Each number is 128 + 32 x the weight over its row's rms, rounded and kept within 0 to 255. Layers, rows and columns count from 0. Numbers have three digits each. The size before them is the row's rms in percent of the matrix's.

# v: layer 2 attention value, 256x256, rms 0.136, rows 99-127, columns 0-63
# o: layer 2 attention output (transposed), 256x256, rms 0.129, rows 99-127, columns 0-63
# q: layer 2 attention query, 256x256, rms 0.132, rows 128-198, columns 0-63
# k: layer 2 attention key, 256x256, rms 0.126, rows 128-198, columns 0-63
v99 107:080116168088147103088196095069158148129120159132114177142122109153125147066075085139121096187121098073110120104085132108155161122088156149157123099075141129082136132142113119152199151133119075
o99 111:067152151105091111083147071118138113036136129147132129078096106138193106156091122039127136114129165119141110142115105093139153117175166091183144096076160107181143067099097133097140141137087096
v100 114:118082118141131078126091139176166159145091030135131165170140165154126082204124160122076088108120160105163158169161117109150137160093150123131122189108127102141085111089090086163144129117123091
o100 112:178104127162093184137132127080134157128112086142158138094117083128098105138187150174162106136159133099131167146149122131064094202144114088136142138145192137123078084052181082134131148098103121
v101 117:121147118133125125070140125108158100134157110115149114118122103110099137119136140153162165118131103088091093103119147095123146171090032115105162146080133120091123120136084199141094111170112055
o101 114:104163115111085127124113169124122130128191167136106133134162108166125168103108130148101180161100082159104091140114147109065144095150121137153153147080144134061179084199122170137168138095108119
v102 107:107132153132185141182159079157098122144099143061121165149134151115160101171103075132162112142182110130133121096100104108121132083074218126088197129108156089164176126134108133136157084191071089
o102 098:104158125127189086150131077103141101143149120115148205200131159132083101174121114100114096139156175136168126121146091134074164115103189164107102107150162123191100131132111154118140132138081068
v103 116:110094131143130147165162164095133133139129094114097146155127098193093132166147099209071100129101100089116106133141136147103078113090125127107162164150067088133078107146113055113143123131142129
o103 122:109131128060156157139117113125142180134099164113105115177093089111195120138157054148106106145126154140086170146150120154154130129127172162098142185166084103113152086094087089131134146149145126
v104 113:090094117065113195131103192153120173109148163143108128145142106133113118150120110164107064116155182102099146140077120132152135130187126185155032159139079163176104172114087127085123107121147152
o104 114:098155141102154117086103188096146221172119141121084068166100077101135153154100145075139069126102097107086161125169077146146120153131168153134135158085115114114132169156153128188142100138086118
v105 113:097106115124112092126106132083142131073117177138107144116115175092099133112100123208106157134110072119167143079164135130101104113146107179123126154168076099080116082166138132108129147139110136
o105 109:124194154100064119096167167164090083077101114146168118127107160149096181122132091136075125108141140084150140120143182144139130167151159138126110150101201150140120109124120129126168104135136203
v106 116:133156096131122149110173115097091083176132190131135166134158058031084135117100147204129111174167112076134163147121159132120097098129076091135114046141107138125136130139070116126140072095089139
o106 104:110115120152097102104124121090128107148190162150092109109110088107099135049081118056155144127164119061108103146099119090121117114114160177152109075134147119117200127189065126154185182065124172
v107 108:158134132109123091098171170136132071167108164176091063128158090106166134085156132163100125143125132143085141182133081127073196110168130154121096115102117098159134107156151100118124098147136200
o107 104:136046130116115116146134119119189074193064188158123133107078117116202097139152175110149082151127124181072111137100179132133158117126118145138154116190082160114145169173091095062151120123191094
v108 120:119146213176146150146162133100109178142141104079142166093142118108113143097109109091120083138146130057162104130128144153127093124128149147129179162141161103079131115144144138098130115054075110
o108 115:142147162155114149089117135100116155123120112152104146077127169119124137112110071115094097129116113136122073154145214048159089168195127120150097123154121170108146090167139164059137165130140170
v109 107:074131144086113094167125131130117163095140081151105120113113120120160128170149153075111102183126154132142128207093094178158127137152110134090155069125071161095138126139083118124141107130137120
o109 102:110124086100121109149164125083163164092139093162077091158171107089125131092089115084176153131082151049198142167133161144158119096160113155112086103093113169103182140135108048089160085151147164
v110 109:130167081163121197146082107161141104180163173142142143139134158065099132118096095124149140090103133185102145097110145127165118173138173114115129184115103160119151130089076087194164152163068138
o110 105:085154097185152189136084116207125078122118184141142160142077122155071141105064166106196130087095132112085164132091173096080142089145156115133143120141149114179111180109155117107085098106105135
v111 113:106203122123245094138108134099161112158183072100144135150120170144110103045139124167174125148133182078117178140155158118130200106161147146098113143152130061077110122130091131103140145148125090
o111 106:141181081089165131155176111188104208146142134161126126122151097203148121123084143094152203222165138087091169167157149104149176119127161080076118092089172076125165145142163112096114089052133119
v112 123:120097173113118079171149128125134133161115132136113128135155142099193086086112116166130142130118149131167155147072125174155167125145135068184143141129095132152094162124142138166148113135114162
o112 125:077122142074186121093116076123128133096172099083141128127109062115107117110086134110177191175168111081133135109130149142169099123147109147137145155130179111174135111169124156098146066100113156
v113 111:069103143092119150167200088045158144104101145089131128138125108179089142126108099112095102096073155099103151061090163106132144138109146084138062091119164120160147154089156126106092093131147114
o113 123:098156166135155097129164103048145120102138127091160154196153170136162124100107148056083155068144163173143056062087112102192183159085129161146113125152102082194161162116181099112104147148101140
v114 120:065112150098113153142162128137121128128156193132138130063133120152093140091148181079162094147102109136156177110094151173113088147114120145105131211131113120170144126120094170165088146075140100
o114 115:124144141074085154097111145182123133126076138123132125109160165154102133122114122100057122112085120111097130141133122116118106098106111138157125159096135092188084112090062144161128113151142140
v115 116:097189088023114090122163122089096123170057125146185060098181122080180147091116131070128139134080109130144134087155121147147148122100137043161132097104125181124148176072136121135083151095113119
o115 114:149160116096128214090124103113135149169127199100106128075143149079099153080135115100132149126127079122224133120122140083123143146077150088193071105117132166112104137114147104147119146114117107
v116 113:077162135150156030150086147150176126129144086122114117065107177113131146124095099142167129152107107099104177114125086160149117152132087120137152120108165147112138054118153190160137138118095144
o116 110:119184089055158109128138166134123119100213159125095126109102134101117164143105189103177216177135064090081116167184144109137154158185106080133112124104191139119153146126135179127145113094049175
v117 111:167078110165090135139129125151154143117080134033067117103067126123120108084135091109092126148164149176125136143193164126181106176109129096128090140086123162118128092133143132141090108123119110
o117 108:198076148116177108137088119155155177180127080102093104158126141136135073098150062099110132100131102150094151108114035089082125093124136100130132174151149102115111107089118137120121148086122135
v118 112:129134121128084128169112140076120092130152132188109163136173117124112163160120083155164134113129162167135221138126117071083120131117094086115143099125133102135097112144115100135093124120130132
o118 111:125153129123085049091157127171136127191173103083187139151114119143166118137132130144083126052145136164128124148136152046180081125121142149094176146092201118211108066170131097101143121122150117
v119 114:148133110062128109154136083132117156159115152139127138128137076180104145164110143120158111085137128176131084175162100178155093169138139152129156137149132142137129110121120165148087172109142054
o119 114:167128118120049138124142146112139190132044140171117097124162099146135139122097131105105085072091078140127129175152138138150156152044186088135107085064123178128105087120198148136063153104134090
v120 102:120119141112137111165132097133176224158193116165130163124093116166122139112133081149118125137097163147109133139100087093147118096155101138105164189117146172140168055190182193099084106109117074
o120 111:161138136153126128155151112102182121152110111115138127129123177151149125183123128162131105173094110222118129121125155132173102121157127173105116147081135182137116153153155199124094136151139163
v121 117:094098100162102131123107161138197150125166160112134113154128160104126162066101173152121106183126143122150197123117148137103119085150125122111141046092114154176110150138104133158126154079167146
o121 117:095110135127142133141075156131145168148152092111175140062147085108160139129090173126140132114181119090112169122104154144132142078117105120126150146066115141114061168162089109123172109152109143
v122 108:182130125128144133136081129127072115167120148120119187161169157120161084149162100122135138175120115097129095137190089144148119126078157116144152134127136111129167096103167108133121142157058135
o122 106:166115076126070087201093131129111098148175122128144151163110153203160130136118087146183137145095137075120104137163105096142143152135097094084084157149115129142162148095177135091130175068098166
v123 110:134132117141187137185094113163169094146191154124179131144159147102128116092057150116139105120098135108124083134105184086111136149106102187117156101145166098193072125117096080208151122112094173
o123 110:147136134125121118153115130114121146151072129112159123097150101202110113153081059114081117080108117115111122107113144121124105136068131151085121166126110112187099096152080124144134130135116133
v124 116:199106093128116169170149187068162179074153124102103187090106171157140132170159133106178145084157110127135104125134071201134137151171081173101135104060144124117136106151109162137111096186095123
o124 110:136106074097120098120127125138146126080088167177166178126130091142161153172151133127167102122064138113053119107148132136130156099184138110139097138109127104133156153173118111141100159185105130
v125 111:120108211167103135154105083131099126119067155123132205211141145108121110164093140148110061174097093133144085136155151159111099113217101105172130101120147195170122164120118116104127181151103138
o125 117:137184186118095162143154114132095159115127137110117106207065187110132127121160175137106160121172082077166142074146174165111110083136104139112096098141143111143118135082146122135126157170044155
v126 108:147162100150087145154121149123108115137122066103147130067123168089119093125074100134164178179141105019132176137143135152104063062130155143156119183144172117161108104123144117080127092100144127
o126 113:190168147100076153144174180118100117160160153114101089074082166126115115066178137166149129153145107072103108144162163083105069135105118166176129093175132138146124146074161127112158142079139148
v127 120:147176181191173147094112131133052129070113094131110124129073181065134099112102105191147176123101117129077187097124095182099145128077100157160099083109117144095119108158093137165069106117098125
o127 120:161191155093153130136143108142101076122080097107142104155060187132170086090162114125124070094107131136128105107121140169075230155167140120200096064150129166123190131065092106178163090132183073
q128 122:062127129168141122137063037109063141182134109071142131112132126124159103121090089130093136142155140097168126170162197086102114096112069157167103129118097150108103143070228120160137124082141138
k128 099:066144118082152139083127109106109088169127032125120080146107170099169108134124146129126207096140105132137191141154085097135153196110109108138123190136140151094161084138133138151083104179124132
q129 101:123057162155121074140062135135164149107127161142138137129047114090053140066114122137100158196107128189169115141100141176132163077101096149155124127125109158104141187128117109138144137121082118
k129 126:115029114133159080166118078131053123111089101105115100098089140124101118113095100118065168160187134074174121148184162115129145092142083145147116147079129122161115164159212109193142168105123122
q130 103:108079112099141113118069067164063114162155093137151104132077159106101142118086083127107122179159134119147128188147180112182188133089118132158132166082112135117125187142175121168184122123061133
k130 109:089157158145093141115152084165131157159178106052166082140136115132092086164162151176116179116153056138111117097117074153145105141097082158175091129153103147122173154097106156107083135098098113
q131 089:101176164161108162094103142130176160099120129165162147149122120119133171166171121129132074175114116115112089090087190116120167107098125120075155102104153123137083121125089086135135133183099116
k131 107:113080091159147092090143101100107107164090080102176088139109129132128104101119096126071180155128166116153163143224114092162161178084125161104143163113085143137153125124164158127111137145094133
q132 113:122098160136136149140161124135118153141131145145112031081106178172147126179120143119130095050125182108156137122193123068099141170167105160099145055118112202100162121115147097130108065114198140
k132 121:143131143177136129077077129120138147141156137163095116168114102120067130147134169116130157151138104117109092152115142132176130150146156122132145194109141104157109198163111168088114144188138090
q133 107:127195144119101135191026089066154153075164198140179174109137120106212157137142081129125119105069114139149110104152150113121083140094083132183157103136113140127139110163170167116124088102094237
k133 121:098142104109127124109132147118101127126139081138112112114131232180138111087132107163148100066151129090112105128205212124099112154153111093080152147124143170203123102113137090170095129173100161
q134 113:080058130140130164094094077124142145163070088162076036101128147168086118082134096154142148153187152153136107156119119086177109143091076112137141157141166173166163189101161099089145087092124115
k134 127:126156112099088169141152122129120144144129179098118165105180151115111091189166088151210147124132139177121150115072126181104118169077174156144185111141144135137146076193076096119058122149106127
q135 113:139160159127141105190126123141109095117154125107191179159063103080107131178104139134111112175139127075097113175133126112081151142144133132120107092163121116092099137091179157146123177120161163
k135 100:053128145107142159084188093135079121155150054074138071128137143120140090121113151071096154108158112119107135176189146146128111119158092127093072166106111135103107146110183139162129105144135138
q136 102:114152102160128132172080121055144164114105190138139138151110082103141138099168088074171104112099123158098075123139145180112118126121151139113166089154164157154090160117141161064088108101118136
k136 097:062111127127124097139181146080098116144113077058126095125110187100078091140111122100115174172165133086196137128133128137100131198087094121125133131094157146171163137108125114133150090141119138
q137 090:174133140155108159102101139163176122136113140104079110094151151130113141167144135172188127150097145140094140117101120149112160089103181161145116088133152115141123128123064140129092114126111097
k137 102:116158136137107103124154099104114135064142165133103091138112113144167121129160107108152036102167159152069147088131143165168123136135107175076112102145128083124170111088107093146126138097148076
q138 104:080143121137153119158142092103100144125152096104134128128105116148130171111073107153093129155123114087132094108139167144125103099124096157137106120136090136153114144153151109130154096143156128
k138 111:084126118092149103156165126111136105139210116103206120112080141106129082127108167118125108121094104104126107141147129101177113156070105126130114120133114179137111144155157135122085203150182138
q139 107:103127152142153142169026068141132074110153165112141135144162137110140116148119074128138192156155131167128102085146113144158153136123137146155131114098183156092154055141114113126119121153098106
k139 099:118109160139088157094137202159182162150141166107098161086138150127119170137082107146136116172139086103165167116105162181075101129130146188143139176173159135059177108180128121127130094090120122
q140 110:145153158134090145109111111110117178119160123092105132110144105119130124130121068105167112124088128178117135156085188139156139208107149189166085166113089148219146127106049129123125064125107161
k140 103:103076125163201147099128113138139118122150105141132141155108062154081139120107095146163169118142101127082083157123154143103128134113108120108129135159145098125134117140157126099120164169082068
q141 105:189109122098148194166110156086153141104083152159090127101150137122142130130139088131125030137115092109163111105106083160103150133120111191204132079124130124084098158101054134161110061121133131
k141 097:118109144186128126085129193108115102136105078170119048067158105135115175144159127124098176112140155109066130096155139135144135139129174132051100129116068101175184145132107126153091115083205112
q142 111:123112127110133142158145127144105138128095162128141159121146160103101192092082119059098103131165125116145117135160116118171100111100063123120155102112167088130078091171166131106132099107146131
k142 117:093107130139134106154157122088081140146108089151096079117127086154140062115058095093138162129138149097134136145142096120147116124048117179127162206119089134157124118150215154123152167166104140
q143 114:133146125170170196169070141094174124103139152129144149139140078113038161174173147174114117149174142112154158135100125120098116132158132066123114109093131087106156166174128072152084125105107136
k143 113:174158117198118137153184191116149136065108184206125219087143114168109145087129180147163090141087149139139123106082102133145128052128059112113182095164154105132118112134092123124129117142143107
q144 104:135122158098170109160062138102131089131104174106141127066125122110193155130113113121129083141180178150140122116125141091143125153134096118139109104095113162123089144179185156114107135162138128
k144 086:132071176121123144148129132181143158139127105054094157095161168138086095132116138199075114124113139181148139091160072078122209119077150095100112096114182109067133139092182146140170161145138189
q145 115:127134142180106106122116156169076087121109181111169133144126119164147147123109112138059120145184165134145120063091146109095133110166172169114106121145209135096150074122109090172111190126162144
k145 109:139190139167155067133100194137188139092122168133084155130113166099071145160125100092111091124093163180165100156047184076115124083154150103101131092143135113114049142120078126150077125079107138
q146 109:157168114099151165161109105168116106177137150105139108132106133102113155179160150095156098145134138156179144119111151098148117169165128178134077137100124074114139138154135127146136103094132106
k146 110:120090155150134112068144132096087163104120155136081113139079150166160167108076115084136156130083114155143072106124133121176124097153100095184170128111109111153101195165194165134099179067149127
q147 107:113196132103106088191130133094127140126072147188146123130163113154204108116063140137084083114109176160136070113181080075092119151151166147078127126096093099141096115110150128125128138162162117
k147 095:109118155104149149077115102197149145147127173073115102151145122156161131151183101099108093174106144124142157098170021137146091091127068067084115113114139162129113125139099188145061143096147137
q148 107:138136155102134157135052100105160154118147144114111134116161128105131145161180162183147110108119064130078147157107148146113149106157092090148169086144173119085139122128132116149157110114132137
k148 113:180164131155111072123138081148145132151175135117119078100139137197105120171143152156091088150102164124064089065116113157110153120166111118119135104134121040130174148104124079167152111115207120
q149 099:126141067147079173136139132169119157130130163140116145125127069117141136170152122150122130083107146077125157159141139132165166092133154199170200196172089100141100099140063138142178166116143098
k149 100:114155142155144093168145138119142141075080194163144106124109145148123217124191115117085106159137108229100092115098113146094137082117139133107082143143140103141124146134100092114080101111150157
q150 107:140084102081062105143164086166107127145127128108140105111154133101108164102127102110088123090142110062181183096153145085147087144135091190113103115019109148179117158171135168128106154085160097
k150 103:125119120075157177148166117136043166049156066119086195148118145129118068108096201193109164073106100135183150155140133160153102166119145143186136150102167114100107088115188143077134155087139162
q151 100:099131119168186184140058185119123175139102196155167082150082135090169098108123074127145137123115157100103183085123120131050212120082171179126118117124169083102135155162094147190142111128138148
k151 101:110121085152080088131132142124130139153108105219125091101161073132126242104075099156084038113147160098090150138101116167160112088158141056105166138143150103187134173093093192100141115109193120
q152 104:097189191132111131130104144142114157106080142099119114086167178142148126163092131140123122125118100177127125129110075125146112078115144125135116147107201083201100144181133100114152088128145167
k152 099:140102165117132142125129100080171132139116098157180164128112151151131074114164077161180073064152088151122170075157097088164181110106122064115159094185165148122114126140076167164154125124144125
q153 094:114098097135119096100177140112135170152117117107132101149105129180125139072169155099111156103143135100099180136148129133098138109126152078078112109125105124120120139046178121108178121203123090
k153 107:097071119098159170137072083115095145158096056127153148129119119086128095131095133113122168096118137114186160166203149089118122233099104117163149177115119162159144131152151185081109142168117160
q154 099:105068135116049209134088131154176176091117182141140217133106183084133120140158111167131112096138170157111119095088120144155141130141104115098148143148140138126150092138191097126110096141136121
k154 107:144153174152112102116126130088151112125141176128105091133143146124158118067125122142149108164135068139090122119121110150172151110110163164171113100157124111099114142081085145133132122108164079
q155 103:145073178093097082111191188113125145147140067192154173120125143134119146119158118121144111130127124180145134131133111130118102160114152179100080122126063133154188145147153101090155185149111125
k155 095:111083117126150119150125072089121060135147113140097128164086104106099079153119111169104113129171146158214129075138110107153109180120145144115096102109157120080129124150143110118072148156140157
q156 098:149157163084144070190109092114098172191150114127145135162058060125104089127089151135117213139075125089175138143156148118077191099162162171099128168111099116140135135146176115144125192130092133
k156 107:085134164116108149136148114148080116155122090103125115107121108078142108151120094181127123095167151164094154123136094108153145149097071050137116168115108118100138091158073120080126150207109185
q157 113:162126143146134163144085109144150115158150181133172094162092134132137124109176141097181033104155106102095096132131092130059146136149080138120144101096145118140078134085125125109070119120112120
k157 108:190176122159139127130107151145141119084117128151063135150134094114138164159164141166182089182099142090124125142087121108065103138169085144099107107172111088107179134154085149195145114104118139
q158 102:166140138144108077140120098087128142094154140107115158090131183141100197152095111098140153109156156169102130140079111073157136098120117148136182162096166131047099139093113145059197107122151109
k158 092:180124132165144135152149119149116140145175157110103114121076142137126093120139090157094121120169116126140121098139148080082115097135121112184079085181114149090141059152158135124145147138127092
q159 112:136128133111114097105160184153114078140111159049116084118136224155145154164075112102077085098133181142094100068177127069137168108149150140075090127130107124163123163128160106113151179133140115
k159 096:175115097121131158142152121125124163171131137117113177130118170124103123086087120114115121177128147073168137133104152162093151160112132132081108099128048158149112105148094126134162118145142145
q160 105:156129145086118128129198127128052139171139103134086168160048080135092074112160127115144129102121142086135138105098102135131156168115103148125109118133046135119142123121102157098124108126102155
k160 105:092079124096170121139168112131132134131182137172143129093158168122125124115119161128136079103169122103150114164186069107189135191123133116127147165094109136126141093123137123091137105133099131
q161 096:144130114119106120131161121111164116154098095101188140155094181113092130095095088120115104182104158097102101072145121134096146215166127109125118092146137146104098184128166114145190120125142188
k161 088:102198133105180123122146177170116099118115131082130151176096133094118114074115159138119159158171137126184141147104112154099131142097113115163131089128064105087134117155164132096195087096067183
q162 102:160141162118127121094093125167115103065140165177113137184094133112167069111120198094110177147124150168126149121197136135111091179115119175108118156155148100177112087128106155089141109099093127
k162 102:123084148118149114121147162121149149123090080131163064103177150206127122121132108126113169123121220064155129096123145164071168170123095090139109125150178107165117126094115126103096098140141146
q163 104:077194115133105161134160163100147090084071139171122090194083139134098126205138097124124137094191153156153124120177122128117125135143121092100089129147171094148147157110096202172185112169159170
k163 099:172154157151109126127183107113164124042112155140166090123119139122146153141114144092147101094106101151077155109121137201124111112103141156139077078105107172147150177099107128192161176128170084
q164 098:116115170080119128148152119103080208155160129069153149093087104171136099143115069100099170059155121124171130137147192060085123121093162137178121148135187060095115093148133180079150131124058148
k164 114:078077118153095116137143135120048141105136085094114152131145129145160138107111168148040158101124103135164108136213095095208151174149146119096143138114155122119145136096158140053162132168123167
q165 097:118112071081140155164124111103092111116142084200137146096127100104126094087124156120147181180147128123171122155180153090121135192130106087140119141159091171076151153107162185098197101129147148
k165 096:088088140153090126131175119122087165106120106124155139117098135149136087136124130162100132086143161133133142173122029169184039131134121122150109158105066166106106147080148146097149125188064155
q166 099:156147125140163145111127148116102128111087154198133124101154118104114135135087122167168118176099122094131144175130130140136071151118142144122130062119110102151102130127133166148139196147125124
k166 095:084144148152151108125155108130201106063093155137131101104116145155125123108208131138100059199086109144130133086095148109151118111129133173104086105149159090132153138104149104087089136122166134
q167 096:084107139176098172125151152167106110110167120138075117132175154115089119123136118187154162125107166155091127107099143105075142121140124134136186162200128146184176078118125120143153088146159191
k167 092:118144117136063088109119143151161082109153070239175116081159124131206134141122150137145080086163116096045131156135084122119185078154175166093087089145123118149146130056109126047193148117156133
q168 100:145130119160081157127135147136182108097109128099172180144129129090102141085164125140132123128061167183172134069153103136142085103148118165163088094176172082125111161055090106119182205175143072
k168 099:126123089090102047151145147120174121157129163112116166158122087122172081188140148150146135158148130131097146107104142107068189056176135104190103089109128054130165150153150100098056107143166111
q169 096:150174160143082139108077124126103128072148102137147098138121126113163126127155179113124179062093119156117121109162157236142105100142174141082131184148187129083117128203100175130074099144111157
k169 092:128155155134166098122150174075151178125135090119104128179133139136124231156085128092153138087118178060099118139163137115106100160134140118108119140103089069105097217116151131130152120099146155
q170 089:071134108146126122153113049190099110125123136144097203142156084131108090146100126187129134100120101143091154133149174118154121130127152140137101020138139146084082140202123090191097081106073095
k170 082:081149146157132115123143189106147129056165115092117165143094057095082130129094125111172129135131082188134075145074122116167113101158149144082133110148139063158153099141161145084130136105171096
q171 097:157152147146164163108134091171132161130187139152141160188117125126072159044168147138122156100105102098096113172111142107117136182134113139120187179139123112119107090171117094099174084162095148
k171 097:126079103144082169098096106069122126163108106131193147149077111107117112129127115128115112095154113166162106121198146100120161160087166085114130138123123135152134145132152178117101095151078130
q172 092:121141161112097152181121036145096160185140144116117153133078086132114142109131133166149115138141128145112132088134150065140164126121128149096141045144134073140113172191107144149097020101098126
k172 084:073096140179154106096122196171118095108158134127133168161170144107116151076105116093104168125130036168069097166141076118167144172120116060118126140140096138140119114171133102162138175157110030
q173 093:127080175145099088114141106105181154189133130138178147150163096133120177112137108109165127116068078144083094137104108083173115198104110096103185145126118064122148126101107114094084087179134121
k173 090:105115101149147122092084109108113123080084192101117085187114149120131095155112153116092153114143123172171187100092102134135148148088088129155096144124070141113112095172139176130169120178110092
q174 091:150101116118163121098166158138208134094170101163144095178111172114205181210163123145169172143135108109083151135073096165123123102113153069159156101146177137058160145093110145134115065127093117
k174 103:114159149124115142186112130108221134125155149148088041122128102167184182132087113132106106150077107103087120125157116100107086134207127144100123109133141108051184120129124111134144145099101086
q175 117:139172173071111184139081059185111162142194078127079177120083092177101141100132165141169090119149078084101157147096148125090125159103122070132168133139092120098150121135116175108135102143114236
k175 115:126094137080151123126128159139098127105132069139134218175143137104091185103115157118119106117095133150206176136168064095058140157133119096126122139124092146107110140143101138075133076187128144
q176 101:127068190118093093097184182118119107142130158115145134160148126106140105115159143085221121178176120129069172132146110125150105172100135156082116112152125143125149078117120115090126065163147149
k176 099:129104138112158130143113077079134179089176158143150074161117163147167153100114099169191113147142185081159142078111156098148098176087180105117117091121142121123101072088146102109095120092113179
q177 100:157137137108105076148123124106142122080121131120132056103110123108146155175047126160105115078086157170146119052198134154192181091202151144079107135114178118149107161170204111185132131101102104
k177 109:125141144140072099105115134089120125123160209104127098148139161119120167173128120134160131117104102120060171111132102111137099115150170127173128100135100054136155180111105091155150154124143097
q178 096:193151155160114146131135119138136149137190096128139171089163122137080042099156191124108151134118120135189071154104096129167166130183122099102113149121101134137126175096103133158084073132126136
k178 087:133112109077180139140164077089138136160158182133102146156086114067089124161119089094115166162141089099137145194151119073103117143131130112177218088104133183111059124121189107105109129121081146
q179 094:141066094114193119164113153133104094084168139050130064133069167136146116097181159115107113117111193121103133134133124120099081118115213137150088077101138121122083094096159140195117129103174163
k179 091:095157123156131173116141173137131128157176150128080155136133093109069170191114130115169136134083149123139075192118138116169112135103153128177126067046164107103118120135115058143077079127088084
q180 113:108164120165209104126132115156119106173080078118107064125233140088136108156082083107130082116140150118123148113167100076171166155107159172126059070144152139176126115149120069160116132147142102
k180 133:169154170105119109152160143144155100122139128114107065095126139112132081166167099166157081116105079147120093122136169100117174016139134163134112121156190151146191099149131114155132163071136109
q181 109:119183134144122158122124120136143158073114151094096160089146146169163124159123140165139168108165098116134140111109073129078183137123185141113128152099142106086077156123142097161137150118137181
k181 092:109077080127139142129106137124131152134132122112086106101132123105152174155161171085086131105156170083165156100152094131111125156175168170075129131181157149091080097132174099097206084153105088
q182 095:098111131063157153115082114090116131094136133120128111192134155121140110113112127154166177138132117109106068137132155065157105112110079181145185155114115127149132138101185161122182137079124115
k182 102:174027118170145168171112070081118117179147103137140117160101077126090111069145107095139078066128131120088131104133124151099084128083167140133175162138133127095143143112124181115149095134053169
q183 088:168137124141081207164140070157135178126137114122098159111126095169160141167108107138138171073179202099124112141136083165097078130109111173159138178096116127200076165102168116135098125120101135
k183 096:138129104124084166056088124129109089114159158147137110084137175164129116120152140166101119122076139135080124128117155134093135140115138123087134151187100097205140092131150138149084143091137121
q184 099:099112165133139107078123193104059140157151129149152078131122158090100154141112169136143118113072086152120160086127069111132109140123146170184138146105076159109147093132174148081151142151124158
k184 098:166180119128150141107100100176129096136093191115124056109153122140105117204120104118139082130170129131094118135115159175084144075169146144160132153149123088103171117082114048120105128107152113
q185 093:096087098183192109134061111077150123097144119130128144149110106090179148147120132111130170184123126132111109170162138169130130117172116126181133105113113151104131121125141075130143133126136088
k185 098:194183120183094107144085132128174100122193151199090146068079112150110139156165151174132105145182063110126117132098159130106063155126128135122180121160163115077167139117130153192133127107144170
q186 094:106135161116133121149104075085151120093115129087113156141126129164148030129125102130113144155134133172180162171118110102099085104141106133097137110140099161097143167173076191210141113119126071
k186 098:123137100162064121106132117100134087173156165132120109117179094147089100140130102141108088105121185137111158066123102101121058080171167093089087121117127121198150090088132120149195123112098137
q187 095:069142143183166133126181146128180171102118121064150077151084140192170155119106166105094161175158131171140109097153167173085131158137122082128138139193176161145128156096134135100058107132122140
k187 084:118143098125145196085100133140109034117112178168059142059120178114099139157131078135108179158110177095139160127180146148174117129082099119148168159126131143120178135100150108174109091115125081
q188 098:133117086070118160127068122148124174132121109113147173088099086148114099147147148133173133195133136093074087169100124146161102160133060123106090207101129183079106135174123093161113109183141140
k188 092:126112126116138117149111156099112140158054098143091123116130180113073106081163166110090117111161134146175147155121126145134149209077138089133161140155145121153119096141110148119134139189130130
q189 088:107087230148111151146126153108079116120124142125122106142118121123092099130083120126043154165180133082166095119154106093157146144148134148127091140153126114155121155115129074130170112179109134
k189 082:073145078131131213073172147105082172139116127131112180124163116137162120120120075188134130106177098095145152123128125142139183078111090145130116128122142098072150093117092124108146125112187120
q190 092:083151147146150117134157158129129155133103113047189107081085129129121131142121114050086151108166111116139112086147139163153099076142169100109136128123135157128105156085166123181123164123103084
k190 084:099106139104124083133109082148129116148169166121131170134154145103143197142136150139128182143096095103131102139164190159156121127104125127176123146137131127067104126132112101156125090114154128
q191 091:133157108101114116141165112126147142126158196169128167153175073101213102101127197113164122111132093125107128148082057115101151158176064118143140143152172099155144217135140164081135119142153116
k191 089:135137126157097130041136165113125115119115109172082170117143152134149133089116150110038151190048110128096144130110130163144102166109103136167085113135106160148130120098076091106108123114142137
q192 100:154074119073196112138083153121168170112094098122077061152105118160053093081124111134164123169147115146134169105089136133126080105108123083176129119188101206139160169166119122092104088067084141
k192 096:071144165032051117109177131131082109137185110150123113115165100132129128157140094174174121145104087110088117141146148106151145115143136166090127114189131140137165137122086096151170130117113198
q193 093:163115099122201142123141118063113162112126080099126137075039101063112124124104148094141154125113117126170054138099130077135136125119117118109114155119135143098114137190078104122151141147123108
k193 086:108147082138098099192112151116162121160201131163131129113136114131179102201141105082092097072124079114133139155137098152189112109148159151174134165113138156111136144129153112130139084172127158
q194 095:070143154134131145088100082129112112152159098171146079093124113127127192156101153170073090114137159189105109131140127085178137056113091099140112182150107113142165093161119108122152130122155120
k194 088:192142149154152096163095086173093139143081131145109137112185097160124111111149154052088125082182135129144105128165115167121121100225139154158150149147169126148120155121101141130084100148131130
q195 086:185129141141145192075050111138183115157178170077108141085144079149088084178140112111112129136096091161129109111091156089143115152126106180115114169110101124159140142103150173154142128149133157
k195 084:113145151150159158126183184132116172170080061124110166181168040162150191120111134107088127153129097106123118176160141184107091117160134154168200129153103158137170155148068169143104125146168135
q196 095:170143107099093121091129140133152043149121135113175096115075179137160135173130131141134092099066140183111123099156072071119108134195136095131142171154151065143149122092169108095121177158131125
k196 090:174119168084132153075140183131159187148117125110090178142143127145112135166103133097134195191132130097134168124143143124098114075143079174152117125098104108123115124151109137140143119160081070
q197 091:110142077141144130158127137019118115171057140209146140147123077146123148037145101108186136109134132136123145086150096166055099156119146169150095084127094036077091145101122203127145126123070173
k197 085:173174173135132116138146105138116165109078202052116163146118093155074143138107167122162066106163153113128100145177085178114083084183139147091084095121172150110089140149160093109120111118148100
q198 091:098152110155108120116179169193132181097119088194087106160098141169170146132079195134120141117186106156105173121137158173114136146131056133145118112106121143129107133148088133134154106132150133
k198 089:132124161098163126136089025133091154127168086115120117091155136126141129150167167081113066153083119109133148112138134148102128131174112113153146115071045115124072131159098154155122162130086102